Weights of a small transformer language model: untied embeddings.
Each number is 128 + 32 x the weight over its row's rms, rounded and kept within 0 to 255. Layers, rows and columns count from 0. Numbers have three digits each. The size before them is the row's rms in percent of the matrix's.

# k: layer 7 attention key, 192x192, rms 0.0551, rows 170-191, columns 0-95
# q: layer 7 attention query, 192x192, rms 0.0568, rows 171-191, columns 0-95
# v: layer 7 attention value, 192x192, rms 0.0619, rows 160-191, columns 0-95
# o: layer 7 attention output (transposed), 192x192, rms 0.0733, rows 160-191, columns 0-95
# up: layer 7 MLP up, 768x192, rms 0.0638, rows 0-15, columns 0-95
# down: layer 7 MLP down (transposed), 768x192, rms 0.0595, rows 0-14, columns 0-95
k170 082:144127111089143138137145162099186150130104173089128126191087072123094115196182183163108156111160171128142100090113147099139119141150107119139130104162122139149132142134093120126050129123086151152129163116129158134135141128090086157153115063080140127115184133148087109118149171167070141098
q171 087:153119141109099122114149135137124173105078066104086145182137009153115154143110108173101112107154147168141121089143117141092131100124148154140180059113173145073126105133123140156191105111139145117111095133133138117167155160134152153154156159147141122134151120113198165093108128131111129149
k171 086:186164169103077143196130091118161107142132077153135141141132067108167170142031111112080151168135131124155123187115089147123129110148135070133080082133088089122153068147152118151110136153136092113135123099149128102147115124115145095128141117122106139096185140102160086097202155112187126081
q172 093:100104139167108095173153156117120117072118120140121113119154086101131138152112094126120192186118120112133123111087140125096082138156139182125148103175106089133147109084157140095142083167131137172116176164108132128161046116138105109114125101168110112076116155113196162117157161139127159105
k172 093:066148141058138107098155175120113098119120140128108112147119097118151154111137148178175109154117147092127146134158118111105113145118165134147122230109127129150158118107148116141123153134100090128162193089089131122124113160046076087054131090147173124140136097120103104110156111113087072132
q173 086:091140150172136109087125105180107053162091176152137137119195145147112112170166086161081114118122107070108142154153107108191064136137174084091094159167116097125120148100211123185158149116151201125141123128144096147143070117072142091156085200085105135081094153121115104144156119129088103099
k173 088:116090125109144169154142156163181131094169151132135125114176118141134130141124070075131069148055127112144132139152103122190125119138133122101184143164112094142058164112150114133148080110084157152107135141113195113195085124123170105105191089156118160168128096089100208075105156085094101182
q174 083:097132120167094124059125194066137096141138161155094082100151193123123129142102134099081133125109088142123127129106087097151162192157117142096106127052116142118178108129124195112190131123202129181122135116176106096137094132180166149134131020114112071139170175097120117148142133105137127107
k174 085:085156124111116137110143176110071085126154136169084133120136117140111129100098133153156112078115138167089139118169134134143111171094151159086161160057090119099173140095113104167130149190166153152166147115170102168120108116091149116110089116145185142099165078122128127159143136139137056107
q175 090:080150176134111145143157153088090131093140090125111178147059086126137100106100154110199151128152170129126133091064161129116132137122164148130113151089171077108168172112147139160140100157173080114130087097093140168072087108095125120180142128166167137102171054113086130138116104062136139112
k175 086:103131080125136159131157088116148099095115114138121153155162151167102117130102126116142162106130195083164114126096189142136146075166111091126116128095138156118133145134074085169138112208100095084085159040148078168145160103093108145162114166173101116097120100149099125123135072124124134189
q176 077:101189092119131121114156103088137084165076171110187082100141135156081063151146128142146176147166159129204144168098108081125114125151138090128126115137097124135133148104108140150145143149150133140115072193112117142128084099166103098136126130131157118146136151103076119115141130185099177068
k176 075:132143107102100161102140150119192182104179167117151093185098110126065092179129142092062123092121102121119093151099131118201058097150144140119113109094091122147102087100144166146158121109153155115163122134118196194100074117140164164122135099121107140155143103136125088108120154166130152147
q177 082:102131103118059155130183114080150118080126101148164112141138105065133089148122165135120060122162098138148123103115138136151135132102141096151144157146122098130155154142096117183127139168072107130114105109163134182159066126152132119121134151125112083150153149183057129109164108154139196113
k177 082:124102078108149170124153056089130145148146087167132125172138202104117095190134102083108058095147095131108104122128096140123136094177207103155088142099104073116136115099171137188126152128108139100149056144143167206151100093090166111184116170112153103115125119124105075098195155169141151157
q178 085:108177111092174103118105136086129155126054186158086137113153131207130134091148110113136115155154171142095147149140183089140138162076182097156115114100142139093134121183100064128152185143095114112141028128159144127171113169114143107178122127114128144131154059121111051115147094117127116081
k178 087:139082129145111119114103152114155132106123139117189172166117171116134106078147170122065115052084148129158104139154135081119117122146126024123101131167120095112144140104101104162076091125145126060125119123178137171105108155135149098144118183086146119079134127186138163088144174117159147137
q179 087:115164092101076139089090155196160096111112125127142166129120101128123110141104147122154099149149158195142212123089163162113136101133151113109121124088151155117110100138194067174092155168170114103081122081144114141122102151065153140128154155134130124142127022153136115100170096106123102130
k179 084:151104092159109160105119101146116077148090137190126131123131118150108131088115137156139193166131128126126157126135154116185125098148146083150134050088186173089092150088108120143151149140057118090167114103132160123127089119164135084189105183110126159126093145116133105131150116082174102098
q180 088:181074160076102072144113132076091090106116076169126090117117134120133191075135180119153155102158109131131125096153111197148115111114176165136150104178114051137073103114164055090112104182079074159141126130121100173097115095138145133117138206137084113180115141127126140057140142106136128149
k180 086:098147215097093164145142143146084131130137084147169097104114095145136162157135134057174126088119121180125092152163124133112127063108131117124165096061081079104101129129128135105109129098155128139107130101083139145093122106122118169129162155128107140156118113101120160121101179132132127167
q181 083:084166131110160126093144102172090167134195132129108097142125163107118188189132112148175055103143112179115137157125141118072140142146170069090114137064124109090156178154153136172122172148133086101053142130183094182112085170123118094091144121109125110108139138087078176128162116127110093148
k181 078:114112080104086138084124036167129101119114098180133109122198156143122137133106129125191099144110098113121119121156115096123152094115189085170144163136158143136114146188138084071136106141091132123096087158151110166141108088102180065068158176122133139128189146112129173100070097159118096099
q182 087:091097124081120123134129082131162182077118103148132155167125094103162109180130129140155083149171145123131090085190157193107178068073153119165182134137187145094150145138083136140099131154106123137128154151128110146171126106099112134078107172145136107165132084147078060135115174154161114118
k182 086:093080091138129188137160062142131134143059083125186200142091132129117092166130140145130141121127111157133098115175181157114131123152158063174116053140166105134183096077144154150136123104095167089177127089110183162180084114102146123135125161084095146117145137132106093131177152137153159130
q183 082:123141142151097167140102144187170123138100093147116078126189158164116110150106083098044115169141133091115147171149127129132143126107103131141114127133128084180078091133067136098095114126063129124111157128061121118123140114136115120114125056084077127138157155132153126137174143108140073182
k183 085:095098133093160119184102149121100144162163089130082157142107104095127097082123086153117103168133146150149175109164068120108141151079159187148114155120095166110149118097158053108102179090115035161161109180123159135149128139119138092079135120091169159103096086136104191085156155153130136151
q184 081:160156099130158150143201103137139145176172130172169103147194115122083128144168146109153114134126141108108114093135148063124127146111166080111084119145106144193080192149118091170129128104065102134165194136151118185161117116143084085134168164149138169092172129140117146126121076141126166159
k184 087:172137101110099073095160093153125169131165135142170113171136083139151111134164102089110130139145048167108119140099106092101135109144169124125107154184076126166088147133145118142119099149145152169164171189084097173105122116110101092115162125087170159155151143117173090138119115151118160181
q185 095:135174125125105106103166096114160161123128091106168065108139088136099189205102125075154147130120105145148155070148199100124117114132149153146120154145142183121114124179066143076141146161076144121091185107116116120133167126135129091138167148156112110147087070139167119112114092126120214174
k185 093:082145144127124088150132073122161119112156123167110097078143162121153110133124125133123146160121128173167145150054156137078125142096170127162090142142185156185082110179126142114105167152095082164089210104127154100062151132097125153088123215112098101158045118152145156091114096162118132061
q186 083:175054122135163101143127110080151190096147177113119101111160167122126148122120135139077067140169105117158109130124132172097158097108124174130170094205083092164155119181155139111157143172145152136077144190144118106115122069144083106076112138080116107119156119117140111133132108132085139158
k186 085:169152199110139099099090148166118124168199146118174111103142163112149144122157167133128141185153094124095129216154092151051111147081136143172147098098158158121147136103153120135149139141180195132125107154128122159117099094108077140120077208071141115137143139160159110154166131103122107115
q187 077:138116131152107129120163124113100094095162134147142109168135109131116154106097144160084097093152111140133162184105042165116156164120145097083186153160129128120196118148123195087215164074152176140127112123147142122131129145055125090051133135108118076136053175095101132080089122103139095155
k187 080:146109110089154202118152116121157095141149104186159139123129145130093087173081099129092143092086149109113119166110117210161133103159116135090135080108166139152148110117094134108128086129155110142041118179184169101106141125156143095202191143129145139134132141085134188134129132100102091090
q188 084:085174174155097143143113170141142095118147133122139082069149181145146126124133168083140136117092067101135080122142117134102132207150079138133134179188124111160138102177183130199165100148104160114126102120122132154107100158147089055173175138114117076211201129075070180117127114143085118140
k188 087:137120145081107147192126132113138119114148107119079075129137148125126047124132123087111149064119107155227122189130085130104110142137081124076108092087149122104170155096071139105081053128148149126142101117157180108129159071111158135160107128148156157099104098095099107147137146141114118154
q189 076:111141152110131140124116121135113147077102111118069092103112157053167136104061100179132145137077140117153099151067093132084100119100209186135133153177117079129128183186137183087114093109146115104111170194129108095089126114139129149137134092168157081150183145072122180166131187160104112095
k189 081:107165191096160106065152152143089060095165130168123146125075119109116057158146144106159115151118160130121121116140091175103111131119115129127136150082122134171143128156148084067139157160139122119137120050114152176151062155112077113087148071129141078107132117110122175102158131188142131076
q190 086:129116104164150161156072142130141162142146200103118151129156142182070173122143074105128105107184156105143105184169118139119163083147134172166155107150096105161141114133115101064150090142103179166153070116166122086099089151180109150109161142126134120099120145139084123103054102150190113167
k190 089:132143151156099076117132172104154153148179093099139153151185148131182148133148072150121107153175110130180101156167103119073137185106060101120155108123149102143129126120092150101145153154178192075101141128128146155111156131097062161094141217159140140169139153128180130126136130121170137132
q191 085:155158180014074109068134138140110119097180059150148072079207194124114062174134141145102132176123160094091176139102140137146135181126128137144102126086146171135140159164095128067148141142164092126122164152094141169177120126116095111140111147192119128110117151110166130150152168135115163191
k191 087:120131103073114112109110085161121155098098153187158123056087103104143093110186156136088085152041145116122124154142118223106179126148169143180178171141113165106138080120105099153152143140097146132090135161140132071153162108123168100063125109089156062070175121134156145100081119194169089060
v160 073:081104112094165120132116124148131094108116119143174144150125109119130101068152176067171139127139139128139126089069105098162134095114105142101120132105108174084138126064145142087170117094142105130114166111104147099127176180140143200103162108119101155112063164137180114131143076147136121133
o160 064:145146097096127115140150247152104108156151107190110183115153145147101145183129108146114068134052073090063115184173117155106081150086131134116164179110143083134177143154071100140140093163126182166083095153102134184135120106115128074140127130112126117066143163078076126117090143103168132166
v161 074:161124074147105096171130146156108081126127143152084145139127118115140175072098165107176139080093170134157126120060097140090132114168127110101197138117170096109157130154129115129076126134187145134151055131158107149133081140094184148104128136158113117090060070133072120127109147101102161086
o161 068:112111133133116122112160000133125104137137127130120091160139100096105153153162103146124153155181186151127150142165141132255111089093164096162161159151097148158091112128167128139092148127076086115149157193132110120147142135116077146143145127104110110117186119145141119178165132155119142127
v162 072:113124093156090115141107131091115152098119160105120107100146200143115121151138100136103123069135134081104168165157125122121103151106142101122165152159151131147145066099076115153128127073117174080121149072129114168094160113119114132127109151169149135106148116168206137158156194149157106102
o162 065:123145151115116140075171106200144070138157101159118194136067062114118082107090161147134144116156125131205096122148152162153126111126132119126095148120104134061083190132167128162154160163069099117157158169087157099156107097130125159088175082104121124139130118129111170125165104114071099189
v163 071:144143153190111131086144140153080132169201119149091200153112100147127190138144132087141125114159080128115138123115154092081131140108087143118103139135133112091112072173142148055087123160188077143146075087156099164160085075132176112115106113158121134110121133082132075156106111090164125119
o163 063:144076113101143120155156068124156131120091144107127074139099189125085051126117127125084142108132168139119194144100154135146120140168148111135161097134102195121150142149119100147191174136125177106149154155167147069097228183130121103150108115156142061092156138174129101147130143146082146134
v164 081:092116105085155119140127137109115177144120140093190164084092114077099177170197144151136119170144068170157106125152128192113113138108123077157113117123136149159168170178137144083101198123128088158124151141121106093169143137106113101115123122135132041124118080071073120110102096164118138160
o164 070:181126100122132104112153145174173161104170166094140064212130106197119123100097160129123160141162153126109152133136128102074123152180163141113132063142142085122082113121155099142154068161141189101159088113135191157064171095113156143127117171097152187090128111212177093117171087093079122109
v165 075:127153125109104134129104100104127112138119102120124179109136083129127105133150131115138124143106119131154175164063163114085141083131165087139094135059177152087121145136113157133186167105144056118077139083155114174075212097090203051144120165170130069159098103128102077151176122163165147104
o165 068:118096096181108115135149086153174139102149232130091142118105172126107068134097132126074140089125128068164099143153113121153124122165136164121171123158109123153187131131120122116107118192107204128179161154106078133150077154134050153102160139063174147150108144104200159105102139095077113180
v166 071:055156145128150104080166145153160055214220129118092152139159191101107109142126123130099154137108132122129155160153145105156182123159072123093106111182101101144089102067159172136117120097092115125094065169140113092105122167095123213134093120135108152083142136095126116124128140101141157172
o166 063:164144116101074154115110097084162122000040056178132138144132156161150106136082142108155164130125144125125152106099125167085094143096145170186151161093144120096176151131081128129139132164130107127127150072090163155121126113099132122128142118117144086180169131128092140141148117161089110056
v167 071:077106138121123173131043101133132095137130148171234130107161078172113185100100151091109147111115110102170115132171137161137148134106084138096153105097140109136121148124150144068179113112137144140162067157131117083134163145182137190135151143107119108138154163116157181146056166129133126178
o167 059:143159074125123128168166130112133116097155078134095129164175110139124105086126131123212140133071142150073116108073118088141106117143128121180116132146132187134130123093063123196108130122072094147106141098086165178175142103119114081141100121162136188106155147177054106115111144182174183103
v168 076:119079126189130145112098136101105155164156120174132098127112125192105181087105070124176128133112131132135145068155101137113126158153081115092202072156038076110143102119148101067106087128132137152158115129110152065172124158178087214092107127096111113102143103130106085097106128147124134113
o168 074:135157143079164161122151151135160090064147086144169124137127081023163133130111142103184136174125115130115117195108139144116111158083124110159097144168216155125152144166119167139157132101129096140072162120127176205059106092070149121137119132143097104085113127178125095152159155116158132094
v169 077:102071069107140170112141125140114116175141170111105111066174126115089095127149085123131107135137132155142202095168139116125178089160158129071139134104073163151125138145126124160133145108114123092136096069162109113153177098131101131185104132120113102157079168164156139133127161115134119134
o169 068:143132113138106114154100201221116093108161106081125141152098120168154114144141153114127119087107169146149152161109103136082118146108158135195172043101178141101095089110117144131102107102124097120168141148131116138118127144081141132107118096140131171109133126073138183120124146175113125135
v170 068:117161147079095106158099129139139147144088114130062132121146109119095139071116088097131113142135114134154135166161118145141113113171111105081155115083065089113166047098145158121149239060178118123115140125132157148111142113177146172110094144105124106082081129137085150131123128166122128129
o170 061:140190105152101109111185117122181044077156150153140140113096107083158106162147119156216134106105158112106110119122192089070138143117187148160143175180180130125069215127099113127152053133104123090096172144133104143151077110117123101086168058087101104144139102145153125148166145166108107083
v171 076:101098147109098134126102117122136123124094123116059146142122149088159102158153122146108130097125094129121152154091142160107127144093121140133120161187123110102114062087084114079087172117153146096132150146181154191187143114124071114023183103131119137102098109160129047099168084152132123103
o171 068:055094134086127126148129208097146091113153148180151136097076089144128118119150148173151114135070137098152119134147086134093097167179194133106143167121149125137105155134197113137123098161122141136138176160071119112126102168109098127194122126060111105145109129133142157152077090119083122152
v172 073:123138152127147120116115135135146188148088077142179119099113116115071117123065190114123107160106138093139145101151150123125174157071080161182110135108114102136154106103127097098086195134144140164100129070136103076153157163212115128122158123119103109113141066135126088101110047110155130151
o172 064:161134067117124169126096220135138146148155120144153137129163110103136151148160077128183163131105084140083088163135117166133090121177125033102123081165123129132165144170090106131194087134124178135149102127107171171110124102083137124153149139106183126115132155107093143155119147191081100127
v173 077:095117140125165165141127117075098140147153153078189066086140085148090093131131143119111121090148114108141153111062153151144122162139161102119120156117101124141163107202150188107140144147122138165173105127087105121109169127146112080177198167121133150134157124150050108132081091114100117124
o173 070:086050095107128038127142099164107147149183116064123109156124134113154123127136122159136122109121134097128150113180164130097148113118158123163111087120124098103164099097115112106121112120105124107114143140197097170151126096105138130119184200131140133147110078182192124091133073136170148164
v174 073:113092161189188149104089154169115120131140113118117117077190193142106126163082109167130184135150181097104148157141127137148097123190152185157153144189085115126131141194106115101108064093099140122125112125134096138152113076179147121205189115132109126165186142080177119161098117149092066135
o174 063:078136054051109157181148090077167139118112128128096109173119084182140129163143101073089083157121135108171126096086140083112133098086113038128088093073158180121147156102112154166112150108131070106157119152130125138129140167123113126105094124130148110123115132146094124126154152170194154120
v175 077:103098120142185147111106129112160116122150104126158107198094083094110165188124146130126153122126172042163146074158117112106060101047095107157105104180202157168158130115123153122148155167111129139091150160160130136126142078130116120191111106115098061157152108122098139122187138122114133135
o175 067:161138116108115107122181206140029210174101168166170145089145161197185133068124154154045113132069091106110099168154084164082144159205100120091161087164093114089074124153152110131111078101171082092128100095080048125111147163088150118141140100157134142137116151097171144095089091123146109115
v176 070:113197043112168139108118150074117104105119173191107159133070046096182187094110167167127111139134169147135131127106097049196093122105149150088159129113134110087068133127140144126156152092134132156168092131151110099174062161184167191170151124149147085121054095104144205102078168164093138106
o176 063:228117153111085109147118054105145182132128157159166081153183178165111101146172096121139071124183120107154148166147066134133158081116110092153106114153133095158098145126134140138138121168100117054068157151143107115120149084064160113094129119130105142090156123092082092136113157111176117138
v177 068:091156094114136127163119144142117166142069109075156117100118183099128135192153127130115118084097127182161117167118147127101130181175137135094085137075142171103144137141157165134129188104117081132146106141091114088113088178133117093179069086097103105106137116149130118176093079165124159104
o177 059:146098190122105132119151072168198123123166160146074185098136107146116087162118124149064161197188183087116172114108120172122130114131163140173156097117130109167110112148182099153108094126150190102136126146173137150108128070085151207117188164147121100182144070101169130082134150109156087093
v178 071:138160150113129131094187128137144175103171100100140149152160078175095076135093047197125198143121070096174147164135110127139145127186165122170112114141138124150133111117141109167141140121124163147160177100146124184104151100089097046141142146079109175144141104099139135148192076104141094172
o178 063:070132109137141098141091177165095137198115213100127162069100133111144126119128174128111128100075109096116105086050164103109149146133106181144111150198120112094130168115074176080094160103112129143156120182103059129119051150102124151108116134173166081151072176125145122113143121142109127057
v179 074:114107163121171109131109122120135139115094161127124198126093133149139125157156143168158136084123178124031161087098141097115137111108061169135191133131117128161176088136129183165087161134079103110164087091048157121159142116128083189115093118166119167134114128206162109124124123140151100138
o179 065:102122180133106130113129217181146117143159090176069092154157135183097154113148111113102117122177110132135119149132067212135058167191124139073099060112128151111092107113094079131143100142170114166119088124152134174091148107156111088168136110168114141130124129034123171121152111143074140150
v180 068:096064083121106122119127140156133106137089128146147150130096113053174117164152141141135144108132092151185138152123129166114126123139160057125062090053099109121154137196145176156191175132125189147080125102156154137101124185098087059082125140065095069134121073113145123138123130150130153202
o180 059:134138156157098095155148118145169099094130129126142098141118150158111165109115177117085129130066152112094127100149049122133138173124109166143175179185087109161167107123205115116113099131139138106149142145060089123146111118123170143169126119167144119151116155144149155051078072119124135121
v181 071:131098170089148163167082149157124131193155115133119118137102106150101167063124158077144122167099085159172135121098100117151135095093126119117100145106114102142113078103142064107164082117122045160071101128139118122107097186122164159114108155160135147081062119120150151163126113077121204132
o181 068:089175070155152148105144067087077119090128101113178109144178196080145109182128141129142142173151137129105147144155175082139098119127155156168144183134168174122113123101094159150106176152137189133129137123104136139139151100122112166118184054113100109124156171191034127104091141151108123112
v182 072:091091140172147158180157167110104096165143142129168123129113131101118140106136076135134106146153169118143161080097152153164069154131076092091180142123120101061123155219118152099125148168092166153068080116105134108118125116138086109126139084137118142181226176142081093121143106140124158124
o182 067:090098172075119042079144159111075167047117077134130105056193155110149139122169173133146128130057093094122138148157117153141150141112170082120124109129123126169166147120113098130104078154170111092185193097176103149124122142131141157134176182081113138115076088130174105133101097127140108117
v183 069:133165194113099115155106114129142133114124123121153156130180063150153119073151122157089140172119146084151048121162155115138117144170119150114153156171068154156163152130170138112095127115174123089211120136162133151142090104128164138146133137138149212122137126106116150109128159122135151119
o183 064:122116105193119099109136060100106127101125109098128085133089148111075108129107150131139140055133130179135207115060162165172128119095128155105065124134140147109129102212068165110102185143075124133122142117162160136099133125156086133095116156156134082162116137188150105141146095114115124129
v184 076:134141093128105126140129136132173137108096147104101093150149147125166110044122146133167135124124189084145102155064080094130081085136137166103191157107078100122142237157127109095163036119136144112075172179098125136099108126132068158105101130131140173145126162148132102137162131125131102132
o184 066:127156137161112183122121094088102108169078102121122165107113113094121152210131137100101124163122100126136176115210148154133144117129117148111127229147174114132117124071111140112109167103097149125090093159135084147154084134145122112070108125072121065154132126116108129099093170113201130117
v185 069:146129072133149142142091138114120145072135129132100142128113117095096157061135133111174173150105118138091119153168108086091173122125096095119110132112134100127119125062148110103190109157116160105104119110090152140167132079075137129022118112143141104144176097117163080129157121180103107079
o185 063:183125127114182081132126185143141074192115140149128168154093155163118065143121122157094166094169119120142067102153159085140135134139109103132137106105115130181150098110095108179128092109178074163137142108115173137097092134148077142167118156152070099092110087080139134088115136077104144127
v186 072:134058161086095127138067120120088109101082079178156136120053155112164145100150135062157156125129092110124154067076110188137126062131122143080172107171107114122173227098168148103105138149151146123103122126116138170127128125173115176117172104091111140123111134117105098143106124119078138125
o186 066:169160104208134116146178101149123101164173117087149117142184105166113176152108142161118064125147162154119094136174132125119140155095157122097148146137125203156127094158123074125146153122132119138145122132142155146137097112114119083153067127097086110111155144163125189124137150080200140125
v187 069:124160129110189129178091129116142152142125101136097206147084182139158157176099153119164122171108162138064109122129103140140107106107118165149106122166095085158097034100102076116109124134101144160074130143061124128135098147178116125114145120127120125130111101173134100148132132124094109094
o187 064:153109135067160156119153161069130077148099160194157102114152100132117167082167082154118105148106116141140112122134113072137132130125132054108145162112161166147117159111133148141160044142149183147129157126127155125097078088139174142169133099145092046086153132069014174088164152153158075110
v188 069:118099095111137139145096105120111096111087151090147165155163124164137110155123180129105100145143145168141150134084137115120212138112155090107059127135150101134102084152107131154181112136145172126082206061161121129099207158106152122167149115146142124143150131099171171134141079116137071055
o188 061:143124131095135131125156147144117126116164142177091169097138145121165102078110110103098166081070038102128121104125089128137107114098087153142183133076114110113173140135119109109117089069111164124201088129097091150135112150153168111098144127083097092101110111156123140158110128074153113200
v189 073:122081124136097170158109115109109142121177098110169176083175076095096206119102117136109159152114125168102047140088121101166097161131066125104167118084115154116150110088120134176110144093163135128118136158149123143139170156123144138061162102123128109148115088101157214158121162167130071103
o189 066:091199153149135101078139098108156146139075170120098124168148156116127068121160112133161103075172106096135132096060153096128114091136129155181072128135111109164070176173153082134149136104066098165179152091125156127127058157146119121124114143152102161154142144150074065071177091144113198138
v190 066:101143086105115130185102144118107079188144123154193076132150161106138094077201129132157103187137165097179114111100068090155121155108083135119163154149145096086077174070147168097146065141185087131123091124141111117114111127184130211139162100105123152150044157088141137138107096146084142102
o190 060:143133115124133107103179094126148125092088113123137158162122147126144121167067131146150141141089205122113163126118149164115102071163167129139131127157167158174094121134092127138094133110064133102138180087145150170135135134083096160113135127086081044089120139087077124117089168141173095128
v191 076:176099143091156134146113159100122073119140105154139096145091152167153113085116164070130118160107128167118125123100177202141128127155116110112147098137062073136114124133134092140115062132086181152091163129101133071111102152157069200115123113142118218120166130098159126155157159085133111131
o191 068:105158155123132173154172204116104096094073054182116147160176104083118151161101095140134120163125108134106127109159121143146078130087066161116127096136124142132183139135104123105129151101152126178099103127140160152110113090175155124142131154098076119076161178172081163136112118154153146130
up0 108:082150087101096135116104126146096102108088142152124131084157135154133120145189122088127070103110086069132187110057193096090148122057084175098101114154160182095127101111079115108134142159096153179147139107137136094114152158176139102145106100092091119158165158129127168109084147120140120109
down0 105:125167126137111130097158088088124142049155079066148095076112166096204132170114131135142120104155095142125095196166138134097133154163146121090142128131157103127152126121149175110151140106176099147097105146126126193159169119122120133192122067174111177118039143031135093163182115160149121131
up1 092:164172197139190152162188097119088125099134153109136165133154086131125064121096163109141098171140158162106079159124141159089104128146204162119115126132132179115137124085120176084151143161135055070123111128159114199119125158107117088113158119153110172130169163069139134076137078062120115178
down1 096:117090135153138145161150160176200105163148094100096073123120137129151171138126141154151154077140139125111132156101116082155043181090158067127080176161111063117097146159134136115089162079144132187142173080129152112144140115110118147145148106147093082135090132177117137107161127153094123106
up2 099:140121163125127168131104210101153158147120096151163118139079168122139101138136159129206135121104119123060140089120114173115153110117106146134129141213127122137097131139132065126135119144143104102141134152131140129127139122161150119096128174169105050117185116186166144074144089129138181122
down2 094:086090081187151181092126208131119107103103157154152133126084158135089106148159111116158134137143137043182116114135133128087066169124162121139105150132113190135101115165121213122123135135139156169088126137093145100180097084086141110156135117182110127111138091067162137103064159104105079161
up3 108:178121130154157143213079149117119149147152121093149094071191087177147111153143172103120067141140143140160173164097173129148144170132102170083195103128110107114166117167121101137159134118119132193127082155079168070131155072168125155134106116123106093153146121085159107162180096121119153112
down3 109:120115118143131127046216176112100124105101109123150137137122138169112115104110112155159128117137146083121186103184082113134128107149138142141144175115154134153143097149158084155091126109104140108138140122145119153122133128093127100122119128133097166092181137109126119115092096168183097119
up4 092:065090188134121097128136148130099084104133146093137134113152116115135129164123154127119142098099153151120198128067168150144086126152097124188097102107129134074190119118126064161100169122124139095137187142081124178122120162160154112166149072155092128151168120117100149135131109169217165194
down4 087:125168139160122109110139131134163157143129153135146145141116100156167121100071121141166107100165034121148099101124055126068150122134129135147140175099157109158099119099146185121165085196158167163157108130110090170073167071078120118168166155174117117134100131129159125115119196094117087122
up5 107:129166132119143069126178126154116192149173132155099165119125141148116124153103076057168078135116134121108132153128152105110081139148154142107168106112147137183133113159086111055133078158144157126087147158149139086187117088122060120165127139172098059106160133131151100115140125105164081066
down5 108:122073089172129153122136174093184107146133153117118085104111082086101152127126137129119169101128110098106106138118163094153110139123133207171122117167101028178151113124097094093104123177047101158117115157132146069074101140172137153162164128040163109133122164111138126080108138132148194153
up6 085:130114126124144094142112144144187122130072149147138138099116188108149086165154130159092135158152135157129169113081167199109111118115134190095118075149123075171161108153097118128164109176215138153144143142112147106128073098155211153174105094103153014141141133096147096136129113120092109087
down6 077:100155110128117144086139030140033131099151081084183099149117127106153146141163085104163121115110129115182127151163147126116141139139145064170082201170155124149074122114116157107129117101054133189100132105116100173170134146129087132065154150096131154157148086100119143123125122156186129182
up7 111:108097123123160122123157166170136101160138083177133102120168117128171110136127115163155035127093104141131156183129177112155143167074122088083144134163125110169137157114157143065109094119106135131105111153136177083054106130075124133145129132159143133117133164132150114112137119090161078103
down7 123:158146089160121164107161206124119087146150110144150153115142163117134170049112137148125140114118183158152184154123105160113201128157124096082069027167181111130119134159087122054176170090119143137096116121111122091126126110134170185094147166133134087088164136117080126113110156139143140115
up8 102:123190217119120129170097116073126067126194182090147124168151102128100073124097208119122100116106106111157139136086158150076104172136150109108123130098098135138134132210144070116135116180117101188039127178132136157129056126133175115142094127155123092121130180122064091096118186105097128079
down8 104:126061161155123119105108143142077096153148110106139139107094178120124176156195126080101153140063101177094116105140109135145116123087073134078164123161130151140104152092114114134186122126180133092124111159106154164111112135162096133112153145144105137113100103154130133161120130103145177154
up9 100:117131084097111113202110109109087101160087127124124179131117100142106148130155133105109089120100141188132203089136151120085098180110144104167068142140104177100134079134077151072152153160203186165087105133134162096111115072187152110149150096108115144172121154101131104071104098144196101128
down9 099:095139115128144103090129146107120069102149147195116169099127127148133100139193138163075119113125136176110138188084085151189169098162104167088103047088152125143069086125094143132114127144133107169148122143118113095097172107117121077127190130165091132159137168121175083119067173152058128100
up10 104:123154103131139148188160140134123112137074152126108100153149152175176095067121140107155086142151098121146134070136119117140177160106157145091119107121123119164160054151149117138152146161199124137110146167149105173114084076123120167141142142107113141119087131123135058144101170067117124095
down10 104:097119117097124107090140214172189115139189087139089126079079160099137144132132106143140111148144099151115091173099147064159116184161142109112158157108155135118051122123126155109128123153134111088135128109079077131132092146180179168112113077098133132131148127110100159100205170124134111171
up11 102:168068089152069120134125141094113091152141098105116135135074101120119114115152118061102104139141139122167136160113114123163170169110104127114168124065131135156115088116148117092141060193095175170142069142151085162155163103114113102180141130157127100142109114100140126113072189117129117106
down11 100:168170114139139168153169063123121198136081119100141144135112138132074141087133139109119155128160156179125182136099128177089152081144122174169164098176096152128078096171137122158137198125153082105138118089133139129113102074126165135073145109093138156140112133154113134130160128108096136053
up12 102:099136155085193087158133189115122134112123144119097113134097177156119139097144093095129168182113105087137167110142149149145113100059131127075125111230137156151139076111137148125091170116097184163140111155118140135160169139091127138106132116221122151187117124137149136165136149058129062137
down12 098:164154100106119157123154100152185149107074100159166113061127127143129136129132076110129135104157218147153160136114175101143155111155098084148051087147163111124120091200168144170110097105113133115062126120172166155104152174150122096137118103068117160202114130141138020135148080117155127132
up13 103:092059146161163099128137110102136138106107169166131138160093093114125075155148141122137099152087136116080174129162171100116171193082103128114122104085109131147156154212154105143180140104146136167160113201108087093208099167108163146131107196116126166157112178064078137140146148084184162129
down13 102:127157099064095118102050131139157136150123094148114092212100120083129137150093111077108159156151177111126149179134184098107145115165092178128140154126144143098097145144142091140137144107128098066153090078133122149041067130118130151188074138140095080134126123121173150111209172133101134141
up14 088:145069057183142119155101130081089122136084152113111125160055115071115112176132093140068086122110122112172167116131169098145115123125125032094201101169128134153074105159139114191119114125113166101192114167150037132109121105124149177192130086132142167117111122173147147115140129127143097135
down14 092:130113144070110152138092103183150117107132111174123120159141143144116109092102086074119120113182070141118119120115160204097145151133145160132095046057123131126165154091103122140178145111163063153093148192131162157174166108129142086086187115100147086102133119146121112109125120097125101123
up15 093:174090120126149107136108161154102114131108105138080081104113089134150109106110167169122074138107164095158181129135136105135146140111118077096118130081138131151077121151138134114108080203166144148048126101080162079144098107182159104148151129149123129155154103083131078146129177133103112061